Weights of a small GPT-style language model, trained from scratch on English Wikipedia: 12 layers, learned positions.
Each number is 500 + 25 x the weight over the matrix's rms, rounded and kept within 0 to 999. Layers, rows and columns count from 0. Numbers have three digits each.

# up: layer 2 MLP up, 1280x320, rms 0.0848, rows 362-408, columns 64-127
# down: layer 2 MLP down (transposed), 1280x320, rms 0.0184, rows 362-407, columns 64-127
up362:489511533517528484460485492481495464442509544512441518515507493501483507456524474512484487471489461526467491523500544503509559517557525479479509501469529505483497483495493561505499448500491496
down362:450511511476516486487492525448459539481509519505467481531487512559518481497499511476508460493504497451487520477477456512500456513485533516519523551500509504535515485523496506538499513461474539
up363:450432498494482542525483507531524550527487519485538517500491519482469478492496480525507509521522530470476485465460494475520502495476559481471501459528485538487468481464513499520477532481477500
down363:526505472520509477515514499520455515538495524542488490516490487525482508513489476500459501496520524505470493484511465502510513536488510483495461497469541493496544512504482503489499491460504538
up364:509490501490524514452499515474554504481498517497530505481464479532499526508486529459509501517524502480486523505518523447490490473482511485514442517493520536467477512517455509473511495518510496
down364:499530491469505510479477526499491536498486510477514493469496486495482479494490518491510434501504518492464494495512535486485491498485500510521519499488521504504494473495494500489498465467495523
up365:534467471459483471495518485482509452495495483496489556515504497497489468517506525469539509495491513499494519498513485500488506485455533514507523465486508495509484486451502497527508510542488532
down365:550487434498476504508515463538489489498505470487488545506517473482509535494523536493501480538468522516495464460516449502547503491512501548510529499511474487443509525524532542499489497567500529
up366:467526505497458518528499493499490506463474459514505525524501526492494454527492496518538485483500483493506532468467509476484484485539506521499483482496508478483488485524533495464521506478499479
down366:544520490521496487474472510524496504512505511475544491514491496486525522490485538486527488501465477533484477513509459483487498517530478507482528515508497459505499475516480521477467492466516501
up367:484487508504495481553502505469523502524553497536521471548469490507491509513488521492502519483464520497516482476474541512510483479531512497485506496529530482512526495505494501505479465494495510
down367:481506515526537549439493477501500505499503505500506487533499517530486514504461476454524473440542531490544497496530516520453476493515514502496499502505474472495510536541504504477543476457521480
up368:501462504492491487531516497481456529474530462500523444480443489480477470534437515526498509456504465484543524499508477477499470462520450468500495500513507539496520503536532506479538499478479492
down368:487500519502505487515488470453501465534513478493503489503535559519502483506485539508486505471506497455501502509513492472548499502494497487491488515486532502491494513519522529504444459477572473
up369:518532510543485491478470499507503483455473505443537499507489510485479510510490517470522471526548517492464498523493458487524545520517485498460468514492506525532512461464547537490533469503540524
down369:525502461445472504546521497504465534495501503547461514498488490496488546524506500522487493475513452496497507479479496498484472511503488507521519504469522480476503510499476517513501510463524479
up370:533472506507489440502477471450504483546496512530465500514508458479490471494508454477499497505501491468478527525507487549511482511486490528512521550512478534535494551507492518508479490484503536
down370:444487525498479493508456511505512539463484520452511505509532493513506524490530471543544520527497503531490477465532519501485474480476504478530508517455515472484491528510488468493504518471538495
up371:489450490505422491484491475528490497496485513548528506520474511440479537508542528492508537537523515468432498499504494440477488526514489458487475486521469502504486526509516498481494496473470500
down371:536542478463532506503473505523492498486462483493465492523496512518524507478484461529485515505496492509494481523478498513496525477529507524479509489475499498522479490511475522507489501501509548
up372:543509458483470513500451470481518493500516469548520510497470532526480498525485471496525512495502527501473532516503519474493458537488519507467465529507545515523504512507528487489465500496526467
down372:593509508481489506515507494457488456528498502477442470518464537516480477532474485518470497528459485490484500548482503473463500461515506464521506550488512535513507519528514514487501461462468492
up373:491541536502515468511466498530486491545503494490478492482488501479546481494493524548465504530514532479504521486470520555498561525509541532559511521474505546522502581476480527467523520549450413
down373:478494542481520525554478512509506502521537501492547495570479466522502506521492474504520544504478481491506499487505492473525458515481485503499502556484495521524500519501517480503527487539475458
up374:506506480496520528508507490505484491510554495524451501500520545513451476465516516493521549494520507488493482497459478510493505521541513479530492496478493480508496473527505506527511492490511517
down374:530469484499476496444517496491513521502517528487500517475504514464502489485478493496499470547491534503479500528486473481463467523516517517458524495489509511511521490465514528505480540521493486
up375:432474559501499479470491480506479493509497500516495490532542519497550487483509479498497515517512523440493495501450507493537513489530474461527521479513474518475490479510490478499504445514535479
down375:464511515487455525499447477529544511464459495457495517509476538511499499545472475445489489542479493502482573514527492537498516496476483508505458526545520496504471504483514493496465478523523534
up376:470516477536477460533536478546511483481532504513470483524535473452473531514505486488500497514515483491487494491467481514506495501503493497468540507458536502455536468494488499470477530501530498
down376:477480533493493520544481476509494519510509510503494478506530543485490534488483485484523471520475544456528463538533512518479514526541538514473528528528510488477504496457502515478442517469505506
up377:497470459507579481481550490481469505513540484443490494503434417489505479508474514531508462513529472487524523522485452545462478505540535516498501487488482506503507485532477497501463528552497462
down377:509472512507479495495498458510497471518501505500460503531492543511531510522481485447468428509506523478506541509486545482563486497477512472545546501535484492559514521537485513516500510464517504
up378:525439512522532483514467525504504550450496498472539505477545497499477494485463495470525506514492506473514546525461532522498509460458481484550530519490481493540512461495513470505523539509507504
down378:520503478519521543519442472502514562458513504515465490494486470502477429484482510467528520484518505480511478499517493502499526453505482489530517525453507495498508508503517526516460520471477481
up379:537512467504520479520472466477480508491479496460492472490542521447496514511542536463486513502522471506541504473504507480497446470499560548505488507488445494527511490475515480525489500542511452
down379:483488482539498481512499535452482496454513492458474483518516476469462488511528513501452473480508528506503530543449507475541526488532529480550511510505485479553494467491497514515491538492492542
up380:460493514515482521482477493513489441504489511536505500529501491470576478478528513523517496475508506539442535494509482501486477505479509547471568471502519493461474480513502463491461484500540531
down380:463481501499524511492460475532500491459479500501499480489494524525520496458482509516507504482517527518478509514502528516478505480497494518453564525523474571473460489519497490548460437520512521
up381:508458537520480527507498499482475485500496523501506490498517486474438513496498488451517480529536464471515530449457505508465523477465486460494526537538515510492521446553542506515493496504510516
down381:497503514491501514489512467460481481500504488484519501495517450480440511514483517447498503493489513524476529489489488519474481481547491462485507546484438523573516517520491480508530524485451497
up382:523484493493511496520489526520454518492513499510509528535475525487512522525451507528463502514542496470452505445521498469545494540522560527521521501487503514502488478476485503507498508507489513
down382:508494439531469498517517551522544493526485471451513510506542484513455466455478494485547505496471497527492485537529523483465476539528457473483485498477491516535539460476513510486461497538489482
up383:526505499520448493507505532498503523461503491508489545595522496487512476502489541496523507479527460482505534520513496505493454510491482506476502488512470520487508534459526497475501531497441497
down383:467530528506462521486472493523485530509477514511456497521452482483516533494485520526490506499511502510488552476466507512498450457487532471506517481508519461519503499506481500528515534492518524
up384:525482484513503473480482466480517453451543526521482438484473487504495466481466528488535487505516466458480504534533485490500485574509542464559463528479486506496472468519453511527544468503509466
down384:493506477515559502459527541461459478478537490561450475499467487593478466473494504488520469443530508547533549503524492513524494525463499477532498508456523480510544519481500482559496521496478520
up385:518510480506522473470496481483480467496482494499518469491480500526514458490477516525504508506481510466518510490502527486553515515488487501490506544492474508507493496483512539479507486497491500
down385:505536520515515439493509493512489469528487524486491453529457487472499491528517534484537479512495493501518482529539496527505509527500454473489479516488498480529510514494489481463520448482508468
up386:468518508509497517502504486470480516441537524528493532523518461478494475525454523480478535542519510477473516500481532456499516475522474449508496491504507530487474485514500513495477486463516497
down386:500524488486494448535473553537459480536509504453464541493474525540455468510506489503519503497516534505456529524493526530462516528523510498525484462494473533504540531513485468536522476497474461
up387:572487505530450490520501499501470500509510528532499480529483485509498476469445514500542517513477487541497476529536511475472483469490515498524517481525511519533461507502506467475470496515505462
down387:483503546516561507533496442452483453494532511507480535488474472498479523524503502484459472481481486525511487508505564535540516520510486499511494509497477507546528498499462476481528500501497522
up388:519494475501499490498520494470544505477493456489521479525484462515487510494524499529511473514579486485524510533451481502517482513497497519449518520505503571510475534451476506525507490466461517
down388:523487511460466467497477522514488501548488500481492482493485479473502504496508473440482521535502492523526480512506529483507483485487513503524512469530544496505516473483509475529502506498456515
up389:470450530530530529463494474468507516485466477527511534504521526496530533473487506472491480509477457492477515501520490497490506482464480480533506481459516475536492491519510519529494489537530479
down389:525478455506462515480491494489467446493514524510504529514475465518511469513524547480479504495511525545501533477537531561481504464527525504479468482472524494551548524499495532500537506541473500
up390:491522545464511467508490493472492486521498493507485521503475504509537515491487524476483455533486488460504485541476476505537465490484531514503477486519470485475551475504536507513532483512476467
down390:557517476508490475508482491504511477497495540466496528523504513492513519491470491499528492493500499466506501501485502518520499485466500489499475456517502518460514484532486491490513539476522511
up391:486488526453517515536498483506472512520540447480515496481476524548502533526486507538494494518501500480445536526531483508467545494473464477498499517503483468524513506495501512515527506504497434
down391:511544457502501482509536507552530532468483515482524497514512501457467481508508519484538518483488469482497502483486500499508493507532536495487472534466465489485461500463480546457481479474524518
up392:523538509467530471558530479512463510514473508506489491495477473541521509502486498504504508496484494504518514488505520529498521480514477494462496506525476501495517496561477533483476495499493498
down392:514524485526495565482514541492501524473495499465500489501486499489468522503461522499490517483519491473512519523495557516518546529473430498472499471533572527497455506496489487490480493523508487
up393:499498471508533485497502536498533496469492468504488514503504488494495463549488504493493480500529508495510455526457504532493469558488516454490496453477528485509526517491503475466475505508503497
down393:506485460517488512519476485469516492514459522476483521467510516449474500500528495506543545487507510492491461528499490488526501535448470514492518486505520510517501457540446479517511477520517508
up394:502505497468498535497535504499513461458527468463507527548475490476474456551498451538459564512538518508474514455449468498498476504490506523499454516464478526497551513518536472515493494494473493
down394:479452503516524506521505504456504500491514501566522479491465523479481512521517491522491458507452461536519506544522498453510533467495472497511517492482523500479506478484458461545439506524497499
up395:533519522490482500515486498516496538495481509475480479469468481509487471493488487511530492501522485494520489476482452529471537544504504509504487507510491492521509508539522527494524501531470464
down395:498467476469507535516496486476495482490491539574498514500507508542474483508525477527504521483487498549499484480524548468513519515529517479498507519481525499477468504449489468463454478496490502
up396:487510497530496522440477510499538535474535563509491502516513498531477539520488501503508485548458501482469489498498539530549553514448518490533531526494494494527493497545462503510461509489501484
down396:514496507494537477504521470498515534491495470489524481539514512452499441473442539511487556464521484501512480443494535475542496487528462524511500499525512518485528466503504507534504455545499502
up397:493472525511464491511509497476563520491524508513492499490482493506515489484553502547490487546526491493513502524478516516550461503476512522541458540502522517473498491500446511501476505501510498
down397:470467498471479512497499486501494499507481501483510479488515489480483542496481498480490505513459522491481492501470506494472480520506462496452541475504487476488529494485531496490544510472500497
up398:487502490490512508544520475472471547530562507506563515554454504507495506459531516506538487496497517501488499448458534531527482496487463443510513500476489451518470500502549487525501564525512492
down398:542462503530488531510527491448447494477522460525483506474545492515531494519487513538490454490489493497502458510470506492476499494486525461532483531502485498514488506474479484513540512508529517
up399:491533522556533480491468480451511528462492517531540495449523509542517486529522512511494448498488479486514509538559530481532533483500518485514460495503462509506471475476441506544523503447517536
down399:551472529503558554536517508521484480539490514457464507510470463470483500477482537505498534501536505537465495472464505495478487545518486480519493484534482445474516521500523486488502501570503501
up400:477458515472488516470469478488477526477535545521501454524486525511517548528492499527504458542516507481491573522482504517484457491500516497480525487502549497468477486502451489507538514476532468
down400:550509473531512467482495499487469501508516494509503519506448481475486483500534508458488508523542527511543491461479483485515518509529542535495519458499477533475511474520504494519450449513492542
up401:517468458516504500480504468490507537452497507451525471501504522473475513484508481496534491529492512446541506520500543461503530511441465529527503560526472550515499482512534493504490496454521517
down401:531510511522546522464504537562504488475520476508460524498491470510518449480527438493493524481538497510547503468507463482512473516487493522474513505485464531542471508491496467456518495493529506
up402:486504518506528539532475540464533504515439504454486509522537516490491513533425464462451476503517483482503498517545480461475497488490499522510492544500528540507484513534505484493497510489472478
down402:522468536520460525534502487461520508494521583533506460478483479563487508559525541474506487438471481478460514515529516504500515523534489470440499496486447502499491436490490471514551469521565532
up403:505494486526546518496513493504497484524494529498516489448475513489492482496498499493470505519534488459513469486476526508481550503500484471494505461515532507522459540509494535513492514483468502
down403:471533479517517541488508487505485467499464516478506507478461483485467506486499525486516500535506450509521504510502530514504486512471497460486474454492522490512509511527483515553553513505448527
up404:487544448537565463491485502475531519510509470512521469460522495503532441513498565459486525505538510481515458529496514526466479489500550482489519484506491543513468521498459539548500493500506485
down404:505527509477499493504483521505518505487534469489521489416513492492499503497503529488488490495521476476506514513543471485460482535504475435483458497505454550526530507482514506528468524493536505
up405:492501531475500536525472550498497485426489519531527496512506532523472550562481550485453494515487472469507525551496475523473497495488494490522480496519486465568522489520522543559548453507486522
down405:483517537508469477500495508443532479498496482506509497543482486501505511501543492500463500522487486510535455472508440518447498517478440516526478501471495489516484519496572463471544524493515501
up406:515481473540508497517513500457504525518489490481507510471526530510495486481514514527485481484518522503520491501499538467512478520506501535496482480496502509484451529470525546530460460500465498
down406:514484516493457508481491488499496519532446507510523491532498489488526448486519487528503476466499470498493478488514524545544510463535474478537517512498490485545455510454512538536497462486511432
up407:461477494547491485493521502505517521516471484544523510484543491520503502549447515515515503488486496500531500547564550516483503522458466508510509470493510467488504547518465466487525496514474466
down407:507512510476504491497480521502453445523533484490504472519517486515466492488498492514488495476454501539471471485495465514514520493505490448527488494482481550504508529439533517490486499512510514
up408:495522494489492537444457580478540471495442503548493511517501557474513453503527521464508494515506498538489507530502499536482482567541502494502538501453497486497476467490546488497476509496464539